Each number is 128 + 32 x the weight over its row's rms, rounded and kept within 0 to 255. Layers, rows and columns count from 0. The size above them is the row's rms in percent of the matrix's.

# layer 8 attention key, 256x256, rms 0.124, rows 52-63, columns 128-191
size [ 74  70  77  78  79  74  80  75  77  73  71  79]
[[157 119 100 108 141 140 156 183 126 103 109 147 107 141  92  50 115 166  56  35 159 136 152 121 127 162 175 207 108  87 117 124 117 191 117 113 217 124 156  99 158 149 110 134 114 168 161 171 139 176 136 127 122 166  61 138 185 127 182 154 114 152 133 129]
 [127 106 115 128 110 111 172  96  99 160 136 140 182 112 130 146 107  96 131  83 132 172  89  70 115 194 190 131 169  77 151 184 123 115 122 160  85 133 112 120 163 168 156 165  76 205 116 134 127 124 156 186 139 126 169 130 141 106  45 143 125 126 106  95]
 [ 96 112 136 135 155 111  86 104 141  69 169 144 187  95  92  59 154 119 127 129 141  70 131 131 111 167 147 123 109 171  93  96 125 167 131 107 142 141  96 149 141 126 135 162 163 138 160 194 190 138 143 160 155 108 164 162 160 122 119  93 127 140 137 141]
 [161 102 113 129 125 136 110 115 100 102 160 109 121 165 151 142 139 191 116 113 145 140 140  92 152  98 151 102 148  33 129  96  93 123 155  92 113 150  89 153 185 145  44 109 147  87 126  85 170 118 129 121 103  93 106 105 145 100 172  91  92  59 199 154]
 [150 136 159  82 127 114 157  92 105  84 132 104 188 146 180  68 153 113 150 163 142 121  99 105 109 115 120 136 135 100 132 113 169 139 203 135 106 184 116 165 108 180 151  94 128  74 171 142 108 140 166 123 114 138 171 110 102 114 102 200 153 131 131 111]
 [137 109 154 103 126 102 110 169 171 160 113 107 159 119 149 135 104  96 210 131  70 109  73  99  71 138 121  91 113 120 154 160  71 100  88 143 153 128 136  88 115 169 127  99 103  92 166 165 101 163 102 149 158  88 134 188 120 193 138 133 172  82 160  83]
 [134 131  77 104 156 174  51 149 136 142 121 153  33  85  66 161 129  73 151  71 136 126 114 114 118 150 134  93 114 151 139 152 151  99 127 150 152 168 111 138 115 185 177 117 134 103 159 192 172 133  88  76  81  87 129 155 102 117 106 159 224 127 126 165]
 [ 96 131 132  89 127  41 136 109 110 171 105 165 159 130 160 130 139 126  40 127  95 124 116 118 127 122  99  96 134 129 108 197 132 114 108 149  83 148  70  79 109 119 142 139 132 166  63 103 112 169 169 169 135  97 162 103 132 106 111 114  62 124 194 139]
 [152 177 106  98  81 153 130 102 114 100 108 115 140  99 145 146  82 142 139 126 142  97 130 110 108  69  99 157  90 160 124  54  87 170 147 187  82 159 179 129 135 176 141 169 111 124 150 148 127 151  88 148 137 105 113 142 103 123 123 110 105 140 137 159]
 [124 131 111 153  69 144 148 113 101  79 140 121  70 156 141  96 135 197 125 118 123  88 136 158 155 119 139 138 183 102 135 115 130 183 148 171 167 124 103 184 134 168 110 162 184 108 116 122 131 127  66 150 204 127 123  69 103 129 104 142 125 101 140 117]
 [158 130 128 124 136 154 119  98 133 149 131  98 144  98 123 180 173 125 122 176  75  90  65 175 139 109  64 161 101 170 105  79  73 205 139 146 149  88  58 161 141  96 147  97 122 113 132 109 105 136 121 156 172 136 132 136 151 122 164 156 148  82 111 169]
 [127 105 192 157 197 210 136 113 112 104 130 169 130 108 176 125 133 205  90 168 126  90 110 119 110 196  63 138 113 136 127 127  88 141  76 120 154 118 149 156 116 142 149 132  96 127  83 134  77 165 117 132 242 184  85  96 166 124 117 142 107 151 141 158]]
# layer 8 attention query, 256x256, rms 0.123, rows 53-63, columns 128-191
size [ 76  74  78  80  78  79  76  77  79  74  82]
[[119 101 114 128 117  98 139 120 178  84 178 151  51 160 122 159 110 174 145 144 152 127 171 167 109 194 158 108  95 152 155 124 175  59 161 113  98  76 151  86  99  65 108 140 170  94 144 145 135 158  60 174 127  84 112 157 101 178 101  81 121 179 132 186]
 [139 138 141 157 249 185 129 139 176 125 123 119 100 145 109 121 121  97  79 127 138 104  77 134  40  92 172 166 110  80 137 131 132  44 164 171 155 147 121  90  77 172 103 132 130 110 120 106 142  86 166 116 112  90  97 108  95 147 112 113 165 153 140  91]
 [154 107 136  74 127  98 129 116 116 110  36  56 124 170 135 174 130  89  75 145 134 161  70  95 178 169 191 137 132 154 133 117 156 125 138 107  76 144 204 126 145 114 113 126 131 146 109 201 126 123 112 111 126 112 132 134  99  71 135 108 138 102 139 167]
 [187  78  82 152  79 104 115 120  86 150 152 164  68  89 172 157 119 131 139  92 155 116 107 115 146 167  86 144 111 144  47 169 153 156  90 135 127  87 126 164 160 113  76 130  79 154 127 142 153 133 121 111 121 126 103 122 132 149  76 114 116 139 110 124]
 [150  67 143 131 127 116 180 120 157 123  70 108 122 134 117 107 160 201  69 118  82 155 141 134 127 140 139  50 116 112 105 113 120 131 130  61  90 124 145 196 125 132 104 129 153 122 144 130 179 146 155 130 197 141  91 180 138 168  93 149  94 118 137 101]
 [106 149 111 162 127 138 115 154 113 150 156 118 101 105 117 113  91 109 135  77 149 174  92 110 149 156 125 150 139 179 146 178 135 106 129  88 143 120 122 186 152 132  70  88  94 117  97 102 181 116 111 111 100 179  47 123  91 199 106 125 128  93 131  85]
 [104 154 109  99 135 123 156 126 135 118 123 125 114  83  93 128  23 134 148 178 141 174 111 124 108 156 106 181 132 115 121  59 126 106 137 123 182 136 143 147 140 162  86 140 123  86  89 120  65 100 156  93 133 191 185 164 107  95 110 206 127 116  84 139]
 [ 69 128 138 147 153 154 133 159 128 150 106 137  80  74 123 142 131 107 139 147 153 149 152 119 147  64 114  67  73 103 112 132  54 107 119 111 122 150  89 134 200 100  95 106 150 152 126 154  93 199 110  88 131 148 143 113  92 128 103 110 182 117  86  70]
 [144 160  75 104 145  89 131 126  80 109 125 151  97 112 158 117 138  57  93  82 126 105 107  99 119 145 141 154 129 155 163 121 137 115 162 151 109 154 123 164 180 115 141 105 125  95 154 112 145 121 117 134  53 112  84 150 166 114  83 156 166 105 103 129]
 [133  79 166  98  88 124 147 126 101 104 124 144  96  99 141 110 143 135 128 165 118 112  91 143 178  67 142 147  96 141 148 103 145 121  89 108 108 127 114 112  98 107 164 125 118 101  84  97 123  92 190  60 218 127 137 106 183 147  90 150 148 137 136 181]
 [147 146  50 103 181 145 103 121 103 181 114 130 100 177  95 163 143  61 124  90 104 168 129 178 196 158 111 158 170 136  79 101 183 151 135 123 143 128 123 100 106 120 185  91  86 131 142 144 159 141 157 183 137 155 131 172  89 189 133 100 154 111 145  88]]
# layer 8 attention value, 256x256, rms 0.0991, rows 0-40, columns 128-191
size [ 92  95  89  87  91  85  94 100  96  90  86  99  97  90  89  87  90  93  94  85  95  97  91  98  93  89  98  87  89  93  89  88  90  92  96  97  87  95  99  99  98]
[[132 185 150 158 116 182 114  43 115 160 118 149  68 138 137  79 117 185 149 179 118 150 133 197  85 167 153 128 102 148 170 182 117 114  68 103 127 158 120  83 114  91 143 134  71 149 155 153 157 141 134  71 111 150  76 100 154 136 139 185  98 145 160 170]
 [125 118 171  75  91 105 148 124 224 197 116 150 128 160 147 127 104 151 122 135 102 118 128 128 150 149 140 125  97 135  67 115 147  82 162  50 111  80 109 126 164  94 106 182 140 115 106 122 170 205 162  91 178 116 169 134 146 100 154  97 116 146 151 128]
 [110 132 156 123 113  88 135 103 110 155 164 184 161 161 122 128  50  98  88 126 214 166 135 200 115 156 156 104 163 100 160 114  99 182 142 146 129  90  54 108 143  93 176 111  62 111 146 152 112  96  84  60  96 114 134 123 137 126 133  80 176 104 155 126]
 [159 171 159 157 197 131 183 136 110 127 131 143 135 186 147 138  57  82 141 134  77 135 196 114 100  72  81 144 135 143 161 116  88 122 134 169 126  99 127 193 123 147 141 144 128 158 109 143 133 108 122 127 156 104 155 102 165 135 138 129  62 119 154 127]
 [128 167 106 104 103 172 144  76 108 108  78 187 166 160 236 194 103 130 129 138 200 152  80  83 114 170  68  71 127  88 138 133 201 136 154 113 185  97  99 127  97  84 113  86  67 182 150 130 131  97 144 167 117 114  49  80 133  86 151 143  97 133 129 193]
 [ 61 145 107 128  85 130 118 152 169  84  43 165 121 115 170 124  98 177 125 102 157 155 148 151 156 107 141 128 170  88 161 138 133 114 135 136 102 106 137 193  87 129 174 107  88 158 100 104  93 139 188  91 113 140  68 142 170 105 117 162 152 108 106 154]
 [ 98 147 163 147 112  59 114 225 192 150  95 127  64 128 159 149 113 139 126 123 150 132 163 157 124 157 108 185 103 152 120 186  93 106 138 152 131 116 156 194 144 119 149 119 101 142  64  84 132 150 134  75  91 154 136 161 157 195  75 115  67 147 146 130]
 [ 89 185 132 132 114 147 187 141 161 127  88 124 158  94 140 137 136  78 110 186 118  95 126 109 103 156 113 104 157 117 161  85 142  90 105 171 142 124  97 151 101  99  97 100 137 108 102 121 119 157 117 138 167 108 144 146 130 111  67 145 157 188 126 128]
 [ 76 102 143 177 115 117 169 148 120 117 174  80  95 126  75 148 133 171 111 109 119 132 124 136 130 131 151 146  53 156 157 106 127 117 118 153 127 109 129 145 117 133 113 179 155 152 142  92 136 138 190 157 147 117  89 118 103 121 154 103 142 180 126  75]
 [170  94 138 128 184  90 134  89 113 162 151 174 137  77 180  82 166 197 110 125 161 104 130 111 134 104 140  76  78 126 162 117 150 191 114  65 164 128 165  80 210 187 129  87 130 138 119 124 132 101 143 117 154 153 130 122 146 128 181 111 106 140 104 219]
 [ 91  97 144 193 150 124 126 144 116  79 145  83 126 107  68 125 124 150  81 156 134 119 111 184 159 120 117 133 159  73 133 137 153 106 173 111  95 142 133 124 123 124 177  58 132 144 149 168 149 148 120 112 170 146  82 110 139 198 128 206 152 122  83 158]
 [120  53 145 184  75 123  99 124 164 138 113 146 109 126 161 112 118 156 108 137 130 114 153 126 115  51  43  97  93 154 155 131 101 127  77 121 177 138 111 104 119 190  71 145 166 181  75 119  94 114 101  93 126 148 109  95 190 167 163 123 111 113 150  89]
 [157 124 143 113  74 158 151 103 104 181 129 103 125 118 111  93 101 130 102 164 176  98 146 111 143 175 145 114  98 150 123  81 149 134 220 141 180 149  97 127 176 141 106 114 180 148 123 138 141 166 164 108  97  99  75  77 116 100  87 123 166  98 145 138]
 [ 98 126 178 142 137 154 100 139 136  56 133 112 134  83 116 162 114  79 133 112 195 177 109 135  85 142 170 123 132  84 138 199 111 130 168 170 103  84 150  67 120 143 159  85 197 134 154 154 138  97 152  86 112 166  78  86 131 152 122 187 102 159 152 153]
 [114 120  89 122 127 102  76  82  89 132  91  35 118 151 127 181 118 203  81 120 117 123 175 136 120 142 122  93 120 210 188 156  88 163 175 134 145 130 101 161 103 118 157 128 137  76  65 159 147 143  83  93 194  89 181  81  69 108  53 154 110 145 122  79]
 [160 152 168 142 128 139 139 156  61 134 147 108 139 118  25 122 114 167 141 177  37 122 151 154 212 122  90 177 152 136 146 139 129 175 172 141 148 120 200 172 155 130 104 115 181 143 147 129 189  89 128  47 102 168 220 143 130 149  89  94 136 125 125 147]
 [ 37 134 130  81 145 154 150 157 116 119 160  91  93 142  95 133 129 126 154 110 136 171  87 147 126 144 116 158  83 132 118 109 101 166 161 102  90 155 115  83 103  68 145 118 180  73  71  96 143  86 108 121  72 194 156 119 138 141  82 149 152 134 190 145]
 [101 153 113 104  75 126 174 109 147  99 115 154 170 127 174  84 144  96 134 165  70  87  99 104  52 158 118 154 147 205 107  75  92 115 122 147 172  75 173 116 142 144 128 117  97 129 141 122  91 148 170 103 139 142 134 136  96 128 152 145 164  83  90 144]
 [142 198 124 132 162 164 102 117 163  99 158  67 157 204 186  91 137 119  78 219 216 155 129 118  91 182 152 126 177 103 120  61 124 116  95 100 129  90 157 120 119 148 152 126 144 108 151 113 145 134  68 143 102 134 189  94  82 159 116 168 132 108 148 161]
 [144 117 123 178  81 159 152 137 154 152  74 132 109 100 141 158 155  95 131  87 120 192 117  64 125 146 114 129 171 131  31 149 113 130 165 122 111 134 134 169 146 134 127  88 135 104 179 118 133  88 100 114 144 158 130 148 168 114 146 155  81  89 136 151]
 [153 136 134 121 169 163 158 112 156 127 150 216 145 166 105  83 145 124 106 137 178 132  60 165 134 135 182 133 128  79 143 118  92  90  93 132 102 151 136  91 184  98  74 182  82 154  99 166 125  95 175 155 130 164 132 195 144 187 132 131 134 126 139 181]
 [120 165  57 141 185 189 135 152 126  67 124 196 111 124 116 146 150  91 133 137 163 126 140  64 112 179  61 103 110 103 157 102 141 124 104  96 118 129 112 116 124 135 152 123 153 134 107 156 111 178 125 147 141 159 101  90  75 114 106 148 152 153  52  89]
 [ 95 145 152 112 164 120 109  91  96 125 138 105  85  89 109 131 119 159  90 112 152 139  97  95 111  72 114 145 201 137 121 125 153 128 129 166 136 197  99 104 120 106  96 119  86 181 176  72 148  93 156 119 146  89 149 197 149 149 186 160 145 140 132 174]
 [113 105 114 111 181 105  59  79 149 112 105 140  83 155 122 141  82 105 130  75 188 144  96 138 151 135 144 112  94 114 115 129 148 146 159  81 125 158 142  91 135 152 106 106 168 129 121 103 159 152 110 112  68 129 118  99 191 147 168 139 145  90 108 133]
 [101  81 119  90 115 146 177 111  96 154 132  62 154 147 116 121 100 133 103 163 133 145 146 141 154 105 171  99 167 130 111 165 107  86 106 198 165 105 170  98 163 152 135 180 149 127 201  71 120 103 171 184 122  66 162 144  97 180 108  59 134 114 144 165]
 [114 151  58 181  73 131 119  74 137 114 175 158 145 166 117 133 108 107 127 127 125 109 149 104 148 153 129 148 105 135 132 126 105 131 146 152 149  96  99 117  78  81 109  83 138 138 111  99 178 127 137 110 143 205 153  92 138 122 125 125  97 122  82 118]
 [100 130 142 169 157 144 172 144 108 106 103 125 123 134  90 159 127  53 103 174 114 124 104 141 142 169  67  90  93 147 116 139 134 159  94 161  71 140 109 102 127 110 101 116  96 173 126 167 129 123 138 120 195 144 161 146 127 123 124  88 157 142 121  72]
 [176 117 146 204 131 171 128  83 157 138 107 123 108  73 154 136  65 144 174 155  99 100 153 142 211 114 102 111 138 119 166 171 139 179 132 136 171 127 139  75 105  83 149 138 189 154 126 137 165 137 101 118 177 133 138 119  93 111 146 126 139 130 108  99]
 [125 109 114 124  97 117  61 171 124 146 113  74 130 119  98  98 114 125 106  91 126 141 103  89 108 114 179 176 136 171  81  65 111  92 161 131  86 109 147  99  74 131 105 123 145  77 112 120 155 182 177 146 147 156 125 109  55 116 128  76 161 157 116  68]
 [141 165 169  92 127 109 128 171 169 169  99 140  91 150 164 148 102 148  62 148  99 139 150 126 136 124 105  83 125 191 143 100 109 163 142  82  68 142 116 163 121 152 142 199 149 124 114 115 126 135  69 197 138 172 128  18 102 183 117 107 170 143 157 106]
 [121  51  71 121 123 140 152  55 158 152 118 140 165  97 101 157 104 155 128 154 158 144 154 138 123  81 162  85 120 104 125 144 170 187 184 172 168  56 185 110 125  78 116  48 163 159 158 114  86 162 192 111 114 124 113 115 152 121 153 143  86  96 167 146]
 [113 124 145 181  73  89 135 176 119 167 116  55 105 125  45 113 137 116 144 115  93 203  98 144 155 106 102 129 145 147 159 165 116 129 168 179 128  83 153 137 135 178  87 151  80 183 122 169  96  58 106 103  84 168 168 149 135 119 173  75  92  99 104 183]
 [159 175  64 135 168 148  90 120  55  93 159 152 135 114 105 108 113 105 151 135 124 172 178 138 165  64 107 196 163 121  46 164 103 122 114 103 164 157 104  90 178 110 116 132 118 124 124 130 136 152 134 163 160 186 174  84  82 176 107 175  59  75 169 146]
 [ 86 134 164 200 121  97 134  90 158 136  83 147 118 181  81 147 109  57 117 128 180 127  98  99 106 146  93 130 123 172 128 119 141 113 136  61 112 171  88 138 143 165 155 164 128  98 113 182  89 145 103  87  95 139  82 123 102 154 117 102 132 103 137 143]
 [160 114 132 139 182 107 124 164 159 144 161 181 157 136 124 198 172 155 114 144 155 153  88 151 190  81 165 132 126  58  94 176 139 163 120  84 192 102 119 104 103 178 150 149 113 118 159 143 184  99 106 133 120 152  94 174 140 160  78 156 125 112 136 165]
 [117 102 115 186  91 109 138 193 159 139 190 137 173 164  97 142 131  98 143  99 102  85 162 134 111 152 102 166 131  94 126  97 128 114 158 111 113  68 145 139  66  94 116 120 116 153 204 121  96 149 160  92 135 156 168 113  89 129  71 133 163 114  62 109]
 [138  82  83  68 184  88  96 107 122 149 148 146 121 127 153 142 134 116  96 102 122 148  85  41 130 109  76 142 100 141 167 117 160 166 104 143 130 159  75  61 101  63 109 122  90 118 141 118 157 174 164  71 129  83  70 141 135 143 133 189 140 149 136 194]
 [121 157 167 153 162 111 143 176  80 111 148 163 168 170 172 107 110 133 149 130 193 173  84 138 144 138 124 105 119 135 146 186  90 105 109 128  86  78 176  94 140  93  95 121 149 120 139 135 166 113 122 102 120 107  93 189  79 176 133 118 109 100 126 106]
 [ 76  61 100 169 145 121 169 163 111 172 106  92 153 129 169 133 123 144 129 111  53 174 148  75  45 133 125 163 100 119 150 110 105 139 110 126 199 117 114 169 177  91 132 122 104 147 122 159 121 155 146 148 150 104 153 117 157 148 131  82  95 189  88 124]
 [ 79 133 164 155 137 122 130 150 203 153 127 117 118 158 128 147 109 169 138 135  91  85  98 110  74 133  61 108  64 158 165 176 142 146 109 152 148 136 136 151 150  98 143 100  81 128 128  98 143 100  75 142 121  46 130 182 107 112 101 151 151 113 146 133]
 [103 115 161 127 134 136  92 184 155 129 104 108 187 140 175 104 129 172  83 111 153 131 168 115 144 131 162 166 138 113 127  94 124 163 155 172 194 106  80 123 130 125 115  99 180 172 167 146 103 134 182  93  91 142 112  93 141  79 174 121 102 113  95 170]]
# layer 8 attention output (transposed), 256x256, rms 0.34, rows 0-40, columns 128-191
size [ 99  99  94  91  94  93  96 109  95  94  94 108 110  96  95  93  99 101  96  93 110 106  96 106  95  94 102  85  94 101  98  98  92  98 102 101  91 100 108 109 101]
[[127  79 135  83 113 100  79 201 138  87 104 120 109 113  87 117 183 122 145 104 137 115 142  92  87 105 110 141 100 147 153  47 130 128 122 169 150 120 207 156 138 111 143 176 143  91 155  93 104 154 162 180 129  99 143 154 104 116 156  93  82 174  76  99]
 [152  86  99 188 129 141  84 126 116 110 206 128 103 152 118 129 158  74 170 132 132 120  75 121 156  75 130 166 131 183 105 186 100 165 140 121 119 154 156 108 109  57 157 107 144 155  67  60  85  98 165 139 100 117 153 157 121 131 160 171 161  84 135 147]
 [169 142  38 126 115 179 102 166  63  92 136 104 159 151 136 133 143 167 153 103 110 135  96 119 123 112 139 106 134 122 109 152 109 101 138 136 164 132 217 119 145 141  70  91 184 148 180 179 100 116 158 137 112 143  93  90 126  73 145 162  85 193 190 176]
 [155 149  97  70 140 129 138  45 131 123 128 175  99  99 142 157 158 116  67 112 155 119 114  78 125 120 176  60 125  95 181 111 124 143 118 148  49 119 105 126 134  78 138 162 135 101 138  68  98 103  84  89 104 166 128 128 150  91 173 124 138 107 116 132]
 [137  86 121 100 169  68  86 137 166 171 182 136 100 107 124  27 111  92 150 144 121 150 104 200 127 116 196 164 126 161 167 137 121 123  70 134 115 142 152 144 110 116  99 175 102 171 132 139 101 159 157 121 148  65 203 104 117 113  84 125 132 182 110 127]
 [183  44 110 109 126 116  94 104 144 134 147 166 131 109  86 138 165 116 165 133 116 109 157 149 150 121 121 197 108 119 100 149 152 123 121  87 188 125 140 109  57 148  75 120 137  55 159 143 119 146  70  93 148 146 157  72 133 151 102 196 114 189 129 144]
 [116 120 107 100 102 112  92  23 117 109 148 150 167 138 123 191  94  93 115 172 107 187  92 119 147 146 149 145 128 133 123 164 187 116 113 127  88 126 130 146 114 155 141  99 144  73 158 156  94 112 120 184  86 145 115  93  97  48 110 134 158  93 209 149]
 [117 104 136 129 144  74  82  92 151 212 130 162  97 157 158 111 111  84  72 157 144 137  95 137 164  94  99 149 109 186 106 143 119 207 158 102 185 182 117  93 133 165  93 146 101 189 124 130 168 104  48 117 111 102 160 169  95 159 131 157 145  78 152 121]
 [137 131 114 135 107 151 116  86 169 156 153 172 153 144 131 121 104  81 174 181 187 168 155 122 160  94  55 126 131 103 142  83 114 162 122 101 133 100 114 106 126  60 152 155  88 120 104  96 151 157  68 152 135 131 159 135 105 151 114 145 115  93 100 190]
 [118 120 110 121  75 130 159 140 131 105 115 127 142  86  69  60 168  80 131 118  98 108 180 135 170 137 113 130 146  65 137 131 123 164 123 148 130 158  96 124 110 145 133 133 123  84 145 128 102 128 127  70 144 113  57  78 164 184 121 161 138 155 112  23]
 [143 162  59 108 116 122 144 110  98 196 108 154 145  70  96 151 123 126 119 211 152 132 130 125 140 165  93  89  82  92 119 133 141 184 142 169 144 157 110 160 137 106 159 194 169  78 124  31 126 113 104  84 143 104 113 149 158  90 100 101 145 180 115 102]
 [ 71 141 126  53 130 159 158 147 113  94 188 157 104 110 105 132 124 121  81 147 165 150 178 107 147 155 166 104 174 103  77 111 152 137 163 159 148 136 136 123 141  61 174 134 137 129 218 133  99 121 148 139 101  88 128 165 156 157 140  93  78 126  68  75]
 [129 143  92 158 131 124 159 117 126 113 162 188 183  80 201 110 175 113 135 110 107 118 126 157 105  83 140  90 134 129 129 157 102 181 146 126  73 160 154 126 101 169 101 140 145  77 167 121  58 124 100 157 171  87 121 145 179 119 139 161 120 173 157 133]
 [163 133  95 157 132 165 122 113  95 195  97 142 125 152  81  89 157 113 184 137  71 158 202 175 135  90 145 124  80 147 111 164 103 107 121 147 151 191  94 114  84 157 112 143 119 160 158 120  89 160 127 178 143 114 125 191 132  81 144 115 134  89 134  98]
 [138 108 160 125 126 138 110 122 177  94 116 105 176 152 136  98 180 132 133  73 122 113  76  80  85 123 126 152 159 145 103 165 102  83  72 145 122  80  55 122 195  90  81  84 116 167 112 130 162 111 115 152 142 154 120 152 102  90 163 108 139 105 114 128]
 [176  81 103 161 122  60 167  73 117  93 134 138 146 138 143 175  75 131 108  77 207 131 158 124  92 121 146 110  98 123 172  95  84 146  84 137  92 118  78 113  82  98 157 147  91  91  82 104  60 192 100 154 190 139 135 178  89 155 147 142 122 104 110 151]
 [188  90 155 212 138  99 102 124 112 109 106 120 146  60 110 127 157 156 116 148 140  91 166  79 190 160 116 124 130 123 137 152 137  99 104 151 123 137 105 143 155 157 126 132 134  90 121 174 126 194 144  72  88  84 131 179 149  86 171 131 131  80 113 112]
 [133  66  82 109 189  82 129 177 152 106 137 180 147 154  95 151  79 141 170  84 168 161 163 116 187 129 107 116 133 127 137 129 164 116  95  39  98 153 146 163  88 137 157 160 129 199 136 134 128  67 139 139 133  66 158 126  95 207 109 153 148 115 134 116]
 [171 120 119  93  90 136  54 207 109 138 142 246 137  99 139 115 161 153  83 132 105  92  92 144 150 156  81  86 141 142 122 130  88 168 124 155 100 154  60  72 114 110  57 111 117 117 136 131 114 141 167 138 138 140 130 126 100 154 130 167 154 154 115  99]
 [151 162  82 117 149 141  83 149 112 119 169 157 163  92 111 134  52 137 197 180 101 139 102 105 100 130 107 190  86  98 234 120 166 124 141 128  85  56 101  57 147 125 165 127 120 153 115  97 160 134 102 182 138 101 159 105  97 177 146  49 169 169  74 119]
 [111 142 116 113 149 165 127 143 129 161  64  73  98 122 109 128 137 135 161 145 137  92 109 150 163 164  98 151 167 150  75 136 131 140 125 153  81 115 157 152 106 144 143  79 116 101 142 105 117 179 198 133  95  90 152  91  84 112 121 158 107 150 147 138]
 [125  81 132  73 101 150 140 115 124 207 129  82 107 171 159  86  79  81 117  58 148 154 105 106 112 186 139 111 138 152 130 143  99 102 155 121 130  94 108 151  89  95  96 145 101 139 108 172 173 102  83 130 141 155 112 138 159  92 169 148 139 163 152 131]
 [127 185  83 137 152 104 125 150 145 152 123 137 165 100 113 120 138  76 219 222 109 143 143 163 153 142 164 137  82  80 128 119 107 126 115  85 128  98 130  92 167 121 169 116 101  71 160 174 199 142 119  93  92 114 134 117 117 153  51  82 120 156 134 132]
 [ 97 155 124 109  48 112 186 172 124 167 135 132  79  81 145 145 209 127 107 141 106 143 210 123 119 114 151 135 149  91  76 120 103 122  79 163  99 139 140 140 138 105 117 165  96 134 127 100  61 120 148 167 128 127  91 119 168  78 152  85 109 143  96 146]
 [112 185 185 152 169 126 140 100 138 104 138 123  95 132 192 124 179 123 103 165 117 111  90 150 151 110 175  91 113 116 154 139 165 146 105 152  73  91  83 106  71  89 127 138 105 142 129 107 160  85 132 160  81 145 157 136  86 117 148 143 170 171 121 157]
 [163  99 128  98 144 129 106 152 126 105 123 133 175 165 155 143  85 136 142  99 126 187  73 155 163 138 162 114 141  92  93 126  74 125  45 125 107  78 125 192 224 129 115 197  74 117 127 123  85 116  73 154 146 113 111 156 122 172  99 164 153 134 140 129]
 [100  86  93  93 181 113 126 135 133  94 105  50  94  66 102 155  78 143  59  41 100 152 137  96 164 153 155  87 201 110 121 144 114 123 180  96 147 154 154 109  97 169 128 105 132 106 133 188 182 140 168 119 169 115 104  85 155 183 132  94 142 153 133 175]
 [ 75  83 125  97 140  94 164 133 156  92 115 114 113 136 112 184 119  73  82  84 149 157  96 114 100 140 175 116 125 163 152 121 116 106 135 136 128 118  89 162 175 123 112 168  59 137  71 120 136 112 183 172 177 144 176 128 158 148 101 127 193  70 150 145]
 [ 64 146 192 139  89 167 111  79 114 118 107 130 153 143 173 153 143 108 110 143 140 127 163 136 146 136 104 135  93 119 107 180 130  86 111  73 136 138 115 165 121  91 149 114 145 153 119 114 114  39  50  88  80 131 121 171 119 166  81 139 111 112 131 155]
 [100 173 101 129  74 138 139 100 137 172 169 105 129 168 151 170 138 137 188 120 116 165 142 122 125 161 131 162 168 147 129 167  94 138 145 116 140  99 157 118 202  91 115  91 101 134 181 159 117 153 167  98  84 105  89 166 193 149 128 176  57 102 123 170]
 [130 204 148 129 146 127 140 129 157  81 118 159 143  88  72 104 110  92 177 143 159 199 119 127 135 134 176 150  40 146 180 146  86 171  65 130 157 157 100 143  67 112 101 148 134  98 164 158  80 106 112 166 140  83 125 145  71 142  91 100 128 158 117 112]
 [ 98 112 110 138 201 142 136 129 153  37 108 200 154 135  92 166 135 176  78 180 197 112 195  66 169 118 156 116 141  49  74  75  91 138 169 130 124 114  99 119  96 109 193 119 171 105 145  91 180 153  93 144 132 117 124 129 166 174 122 114 122 151 114  92]
 [ 93 141 165 108 108 108 115 117 129 165 132 188 137  89 135 145  85 161 123 135 120 132 140 145  95 146 123 132 106 122 148 137 112 152  87 150 123 111  95 128  97  97 129 140 118 133 124 167 140 161 166  77 108  95  90  91 166 114 157  84 176 162   1 181]
 [140 176  59 110 174 197 150 147  73 112 117 163 137  90 156  94 159 177 130 123 126 131 122  74 101 125 103 181 157 103 109 160  63 110 169 158 116 137 103 127 156 125 158 126 128 120 144 166 135 147  87 191 132 116 110 107 125  74 153 164 133 162 129 129]
 [ 82 122 134 174 113 142 144  95 134 109 186 105 151 124 167 116 107 121 121 150 120 119 142 187 115 106 183 154 134 102 102 107 121 143 122 151  91 199  84 133 185  85 100 157 152 145 119  75 104 139 228 172 142  94  90 127 138  67 180  84 165 123 164 140]
 [109  52 140 139 155 108  88  73  95 164 169 119  94 110 102 119 152 120 132 126 118 203 164 132  98 121 132  83 141 125 128 128 108 101 116 129 130 124 109 173 158 102 101 201 159  98  88 102 128 148  83 167  95  93 136 231 171  97 149 145 155 130 107  87]
 [129  96 104 114  59 135 118 106 153 111  57 128 186  92 169 101 134  92 127 142  67 134 139 131 142 107 103 125 148  65 173 186 138 106 139 123 107 105 113 162 126 115 147 120 162 190 162 137  97 117 163 103  93 189 151  35 107  84 107  75 117 123 172 156]
 [121 144 113 121 147 134  85 187 145  68 141  83 143  46 139 123 161 125 143 150 108 115 145  98 110 104 121 147 165 120 131 125 219 157 121 172 149 162  66 130 127 123 141 169 164 120 124  70  96 121 173 153  55 123 132  79 150  98 124 139 197 229 121 101]
 [137 168 121 106  91 122 131 136 101 169 183 182  96 182  55  90 129 144 118  81 138  86  66 133 138 118  77 158 110  94 129  93 212 116  86  97 146 113 128 125 112 144 130  99 115 150  93 166 150 106  83 125 132 199 130 181  60 174 108 102 220  94 150 207]
 [110 106  73  73  93  55  60 137 112 120 118 100 124 124 154 129 108 150  76 145  92 178 153 145 151 102 124 128 160 126 107  91 176 160 138 160  81 141 149 146 149 149 145 141 153 135  83  98 151 144 170 117 139 147 139  78 187 137 187 110 127 169 175 112]
 [185 143 113 120 112 125 128  96  91  94 117 176 121 111 137  76 138 143 133  72 138 127 165 134 115 146 126  89 112 151 128 151 104  55 118 109 114 128 183 108  72 128  89 132 140 167 141  77 101 116  85 157 149  68 121 126  93 153  96 137 183 128 151 145]]